{"num_attention_heads": 4, "num_key_value_heads": 4, "hidden_act": "tanh_gelu", "norm_place": "pre", "bias": "all", "init_std_up": 0.0399, "weight_decay": 0.031, "doc_mask": true}
Each number is 500 + 25 x the weight over the matrix's rms, rounded and kept within 0 to 999. Layers, rows and columns count from 0. Numbers have three digits each.

# layer 2 MLP up, 512x128, rms 0.142, rows 153-202, columns 0-63
525529511492527487505466497461443486495504521495520503509522459492486489506475477490489516479530506491514489473492486467502505524451524484503515535535470509475526517495489510457457502500472509
519491507522498473518453500540527529540492495520503483483513467445496507467539502523489467501514495523498458492520501477514527508484465507480513490510499443518488493486531518466485468496507498
516475483516512452501516491466454484535525583471523511505523472511472468456510513500513499517532499462529489473458496481534528542484487489493501497563478511442473444489519546478469462475484477
493474484549499514489511502494463516530513532509512481487519499500486489514507478499519473470494523488512460516515564530493517559480494494470509503508557459446505491501488489513524512469490485
536469473560498537490513454505490467485488500487474472482524504450498515499506488505472410502457515496464509491494520532527528525490475498518480504536549501496485459518496485488529516522496510
528442481511514474526518511481453461474458528510493451482485527492479508496502471562504463484493539529432545460505500509483574532485470529488510494531517529487482478510472486465550475470518508
515494478516526480509506486533511538518496512543459491422519511483481519555468508516489475491515486498468516454499579519458513507542487520481533507488527434490480495453516462475523469525535518
504461476514504448500499507508440513548525596478528485503509521493473432463542518457497482499525464488514466474485512444510536567514487479503500454583566460456490474459554528444478475482481471
502521460503442573538541485524519503519479493523446490483511510505525474515502493500510438512457534484479521534502534529536514481496526524464477510496452519538451504532528466542511507545608564
534463489533505499465536491470510508487503560515484500489490510464514431549492509509452498486493508503481473508465518552486493508537488524510527466483490510477469463534477445490480513490446555
462497571482544558551477485530521506488495457507432495461512449526475535484509523466488530502473498505518437510503554503458503519520485511518549498478551475468529526530478502504505474516525475
520528509530502533497493482485490492479495498483468479497552451501510538464493455471495504515510526463510493534488487494493505498492489479508473502486512526494517544542487537513500518513509527
523495512530499492495506458523468471483495532518451496493542490495475481493486473509510480460474495480488503506463523494476521516485496494492504511549501483489520485498510489466501495500488530
520457526519551475480511503545527535507538549495475485467501488504509547535442506524525495511515499478490451490500504522461474543547528518502513490501587451458477458492512456522491431489481488
520469487529508469479512482513518504506522503531480496523498505513492552531459511502547464488516509512452519494490534539486473532471480477480487489479533485473497527492488487489521486495483491
544483467500484497546517499520498507541526516485517475492502499497501491474536480494464487506498493523532469501490538514527600503503499531512492490524497469444522481521489522435495479495497483
500543529514491512511487472509497483476493498496461501503506475512451504482495477477530490472458452475494511525451500484507542505503541500487500493521481494516514517504501506515505475484477532
516515500496504514554494458496518502460460454551502462485505461462498469473517511496483482505473496456502524511496496497528496487487524456478517559512513481514516533496506471515469495455490519
522525487513513495493507478477481467452475479481499507504510484491489497485448473470555509464527480497488500463497499500526472515480475500537509481489478517517454470477480472523483515535522476
532486514541496546506534483525501484504519531481463464490508479474514514469521538488485461526448511506481500499519558534519528497486506451488483471501528475498477538494489536479478478513539492
523482536517509449482501480503461472505527533496477510477529468450501519489516486516516482458501496453485483491495518506481534491506468459516522483509505509469513507524479522492496493498508549
526459496537458470510498489495442379515498486497458524500532502529534484520497508492528515471512504512496476485477513478503497505505505501478511509503486508523485502530494500475488499546492488
510518458513513493490548493525505506505544507468505437498520493520467474530482436505484497516491491513541501453470536526519476521469533519502490523500542487487466456544485477524539505532541474
495530499514489479460460486513469511481489522513478505482516462504489498509442475504476496468509488486491526488471491493505514519489491507471538514509486476508520507485477497473495521545495525
512484507505518431497482496466437455476465510512456510487473521489450513482482524542512500486502506502447524507460525476495498465489478490528498478458472527509502501535504487486515496475474517
547506528487499525495530476447526480490499500495478503499516482463491507495522468500487460476509533512538489498496526545522536530516444512511502491492480490502523507509441481491494558473518497
485535461489552508521569498507523533476484512478506522430474501512484430526493486476467517521486483500482513509503526500496518505477528483543529522467529500471447426509541487526502460513514507
555480487539516500520516482493504487532520532489483481509515494511531536436531513499486467504501490499503462487506486483541550488522494476489458496520495469501500513486470555475516505504504503
497506527495490503503517481481492523510533517469508462472523466517500448497468476510492503525529486476519525504477501515516509545487524544458501509548472528489480436520526530523517505512499477
478500447499555454529533505493408467497490528512463479503502513547434565513435519487542497472503506506461535489486516480480492512498521488536450522492550521461493501507500498474561511496505481
490500486488563522523432487533498522501482471554484517480509478487504527519471531451551538474521458454542461497474523494487509506491546484498504512503563439471548492459552469487500493482495473
468510548509513509549501476526489503483446516515520512531529544522458487535522478509514503488449510506446513507448509454422501483460526524449508530485498513470503523512534435519543490506564552
479520524520500468526481466490494474480453474542497505501500499473487511470501509493558443469501488506475538493477505498528519469467521489503479530506461492523492477495509500498497487495507518
518448519503459506515503503539503455528497532498478513490496517498487522502527505521502503485465519482505508529500520498439534507500471492517527499521519517460534507491468531477539525508511596
508520502534504475483506482479484501475553520479501499470500480532520516491468508537487526522518465468504528456489507506512472524500515482490504496556506503498484455474516535525504490491513480
530538533507503480491474474518489462524500513491484499492497479466499555505521487478512460505537492513502480486481480514510554529510468530533500510491477502498482444535501537444467489493504486
515475491550490495465492478490478472441460505517500527502489499482505505490463492534535515445534487508449504494482480505474472493521477468516560512520533505497471484466489442507449485535523525
496480506506501504533510472484445471491485497496504489466492481500476499475494497582528504468511502534470543467463552513513526538532490492505541516504497512455475483524495506488482485520540522
500541493529466528451520468473459448458490481483497514500534486482452461466498473482519514451493464464505556491498495430533486503481489453526498507500469523520486497514497545477516519531535504
490505491498494521491486505518516546497493534499497506480541460477502467518491457488473482505499459477518478511492493493514559524521480532467553492526497454500512494456501512493472525508508495
508520505509490517471487495549499493508482491509484501541532505515505541511494521476502502512501513473501497543475484493480502488480536504454448493504525499501534518523500493487495459507475503
484477485593479543466540461484497482451515500514502476502510493498512520499475491477521486451488462472475534497505481467511487503527486458515525532510510456498494490500513477527512537540493515
469544460532503495508495518527497482461507506487520527489493505497510440511492458533484523497481480502499532477499523495496519497494542491496542478537509486503478455486482481507478449485530503
537516516501511508514474492454493458473487470531514532471505475517486457482481462493523509443519489499480505495490469471533503519508493466517542521503474498518463468466482522470462514497473544
494532521480509477495459504515466492476476507502477509449492489475471480502495501526523488480498467483446555507502511481501492514474508508491517458511512520502493477482517507515513521467532515
520502498497524518506490491484464481481492499496450456497473464505479503509498501467512513503473485478532501504464500494516492546495552468521494490527512492494539496493509482536535504475478473
553462515519489454506465480507502450503546524562518523495535488474487519531501534489542510449515482465538494474490502499486496532512497460517536491478498461457510474459494504447481547487490538
477505461527480477470514497502434493503512515486519490504505522492487503476511506519572477468517489480542502516473520486528516493511524495486468473562539499492494482526521518517514497478476508
525494486514506519467501486473484483462529498479492480470506503514506479505491486495503511518492516483510525456498508513505493526450522507503482486555512508520530501493521483517522510540502470
535463512536476512479481512476496437516512505508455513524536508494487518503521491513522503428484507495505484460503496519492491519531459491491529484498530481484498494475471495479502486499484517
# layer 2 MLP down (transposed), 512x128, rms 0.116, rows 153-202, columns 0-63
533473506491466512492510493474487502497470485472483510498514535451531534512505555501499499500536546496535497505519508483531497489497499463496491543496500509515526499511497487506523495489474472
492527538463477514467523495451488477509506514466476509492478504512516495522503516497536487505479568505487534521474495542487475488523493493486480529523533543497494516468486475486499547495500494
510458530459481497501497486538459493491490532519467489547509526494506535475473463531492487544570506549457515503524518486495483489499509495501469523480497487519508509498489484495511526471482509
478517509496504508423502437461510492509497489497516491472505482502546487506524463503467542470507489515506499485462485488496562508468528496508511452551496506492457521513472528509519513503496546
517495521488491509547495426531500505501472481492547542523530510488447467479485500486504492490477453475493498533487512471533539455515523510498478487504472481502460452538516505513493455478506530
517488464527500481511484494473504492535489523506511514526499495506527522481494474529507513510506493493468486441482489460506501534496485530489486491546500496512478507510475498486515502503539482
490493443512496531517523506464504538512468484504501504495506533513533453535533509498454462497487471487524544477524498501524444511554497534473524508519503475551506510480499480489523496461474508
485452518517466477460500505484439498513529509495496492511494532486435523482513496487475520551523505553469508503538481422530525485524516473494544505537512506521515457525523557508457512459506498
528456549475468518495512498528486534511533523534498506481468540512475496458489549508505475550457508510557553533514503476545490458481507549531500543494501467521513547479520481532474508506479464
528480454491490500476514489488510513498506488528482501496482492547524524523478517524474487548513522510490485516464485502511498470501477509487516504489540517477490514509497486490492517452481498
486505489515538511504530477451585469504520513506529497459516474450542464472481458493518532467543497538499520497562521510467490456497464483516516485501507486473499527507532524535502469495507506
499495522556494514501514464520506517448462487498548504505488495498482535467497512498503498501493500516526531500522510460490486500500481498485478476458537533547498519487499520481481503524541537
501503501511511512493511490518513488524495492501489498487518493507502489507518506495485489517499489485503506494469508511506530494492463506503490485517483474507490474503500499498480501502491493
492490504497498489563486513521537513515488492483518537528488528469497497511550529456499452467507508498552458511489456510474520501494462485529476475456508498510522538547510503456478557545500473
537500493515491496454515407479507487508454517506472499526488500519498498499514529510499502467471494534452534530473495552437471487478507451495498481472522481510532539498488511480478510487463512
543524515492516486502506470490511493474514506493491521522484530447501487514461483501501496525505476510464499523511459519486437485488519521562472491467503502531495496481499451554467529493532512
489506495487504486488508435514507474501522486515498530495550478482449485502494517504509491514496497467504546509485514526506514507491463518507493463496468516541518489511469487505506511531486503
464516459524503507488490523465447538523509522449519544502499510473505518482458472480554498470488535514485512526504516524478480510492522506517488482457517508488528489523480498502540495463505384
481497545498486526506484506502482493502514511543469474487499526485509476486499498505528471486499503516451473542498499499494483472464493480534522491504463513470465525528502526467483467514481486
495482465448461522479466473457511467503527503503467545503495513518459472499505556494474529463512493483497508512494507508513506456532479504525498500526492482460516526481531501511442531512473504
516520484494528504504528513518469478467528499517530496454526507525494492493495485521522487479486528457485528505495565521529513500509506498516494482545465483486552515519520467486537539518484522
533492543484484507501517477493481508471503503525513515553519526465495526528499494497497494512505575464468486449479517504486504522501516484491499519544524455506480503488475477455508474511507499
485477475441500519479459489468519509498541482498490488554536492548497501488478452505502552470474495536528528494503507520458514504465476521509483477493518463482488492524506550455525466469532503
477492497529473510515477396462480509536489470525534508504546470452509508519508490528525497502432480447516503503485555503496556457502497480468554502533490488525536501465510507500492481489523572
508480486448544475478465437548508475466482539518504496483509512497493489517534516505533446520531521487498491484493474451548510540502485518538503506466497495482494496504491487498537494486463496
490460504455469467513506425490516513507512541513507481531499530502505511525546478518485504498515505510512503544481496502527485505463522514538502484511555459515519470488476506486489504472476479
496503554516441482462552551490526478514515460496528510510469530479458492489505490492495525445516526527533496530499524498522558517507530562484436507502443451533541521562480508446493527434492497
506505521492509501495509425492548498535514488513423509501507492484467494535527525500487545521496487514489505489501472491496476483508465481517498509486475483515500508464508469483485515490470524
492476469481509484475476467483517508542484495507510458517504514512457486481511510503480494485498513507518521497520524536459485487516507458551484536483479484498523525470470512522498469491475497
474474528432503505494504503468477461474513470487508512525520488502482494488496490474523492450542515488508533503528502491488473540507470511537454495543467533499515506533524511514509509523491449
538484496494495510528502491476522455500564460455510457494495512504505489457482513511492517476453515489498557490489503497494485505495535487497484495483487508478536529521488531487491471508488534
537544484491508492485480505529512507513493536529444491501498560505527470462548520481493516505543536504494415510525471516561515522480492506531501529503503487486513485503453503473513505485469499
550486509489508481507462470508502499493496477470489493498486519501529506500521494492520503531487542481511523528483555522484502508495506471506527514586504534496496492521470500488508481507490450
456560459489544470473497493501499507502493489500507523542481504495500523503489469501510516541494439491493486497515500508502466525489482487510478510475502509542441509491510498516490512538467470
514503517486530496538472492489514489521483522534499502532496537500463475471444483495498481461479485471492501520545536546458492459500511449565489520440482500493476548485481549535480488524483515
517492542510492478489504447521505521521469472521510509548528498486534496521529478491480481485486542500474464492530510492524492491503503499498503460501508476511460486474477510477492509516484495
541518514533497503475499486470464518470487495533505501518488550512493547493475449512541482491519484513474484497536533461469528458516514516508518502486487470463459493502537485528454479514475478
502476480487521510536518450484467484497486483506518444480469536493487493525500520581500488488475517541473534456491547521489455579476495489518540491531493489480488527487492455543496525528537492
543478513480474514478507474464482523511502466500513513485518483517554547487472519528492500535484485497534538515481479516483505482512491457511502512520456512497534502534480499482465439524550507
505495507453489512473487474489497522475483500489495463479532452492520456496519497501518506480528532507465502492491473497488518508528488503502560497514465482494513494512496493492530492494496501
508500509525499510505494433545509497490483516519540489515466503527497506486494509500502511509500523493493534509498504506491474478479515506481487503507514517500536521494502511481484484484492508
546484529447491472534490489523481561494497458509500488502495549491510514478468519505496450517486518502488501504543507460497513501471494518505477505479493511499519510554464514537470477495488403
510483502489473505493516463506495528531469499533497523538512534492487513496513513465486501501527504476517503520516518486504486502514533487507485515497481496510535474476475515497511482500496494
484470477515468505483503505517508519509476494548520490509515505483535479497484496523480524535541496528512470477527508497514475461539500468494464451516491483525542527547492498526496497497512499
492498507476526486468486481517486526489488494494491448497531510512519499483526482502517505522550510494509525478499497473523491487509485500525472465484458531500469494511514493483543446483485496
514501523529477469504485425547500494502488500490516517519493492493480521527507503479482510473465510487496521498545479480480509512501468545507474491492513494511491504515517490554491494499481458
502486502514496451479514481451485540524520533587487495512487483462506510483525464483482510528532475539500527520510494475511520503504516477474513498508501489495502494557487485511482490491526497
468516557472498492440497469469559501500500489536501519482491505499483516510511497493507500525529468515519484523474477522463529505516462481486525487484456524475449495490488496506494492501531543
512497487484474458538472489499508508558460502490486518536512510492458527511476500505472466474485478505470488510513521512446519507534481478504511459450508496536489506487506501525476502496489493
493514508511533470506471479471508536521474525508475483503490496497513518500515445518475495515489467512543489536434497529496524491492512500527494480526474504484521505535486520514512484509515488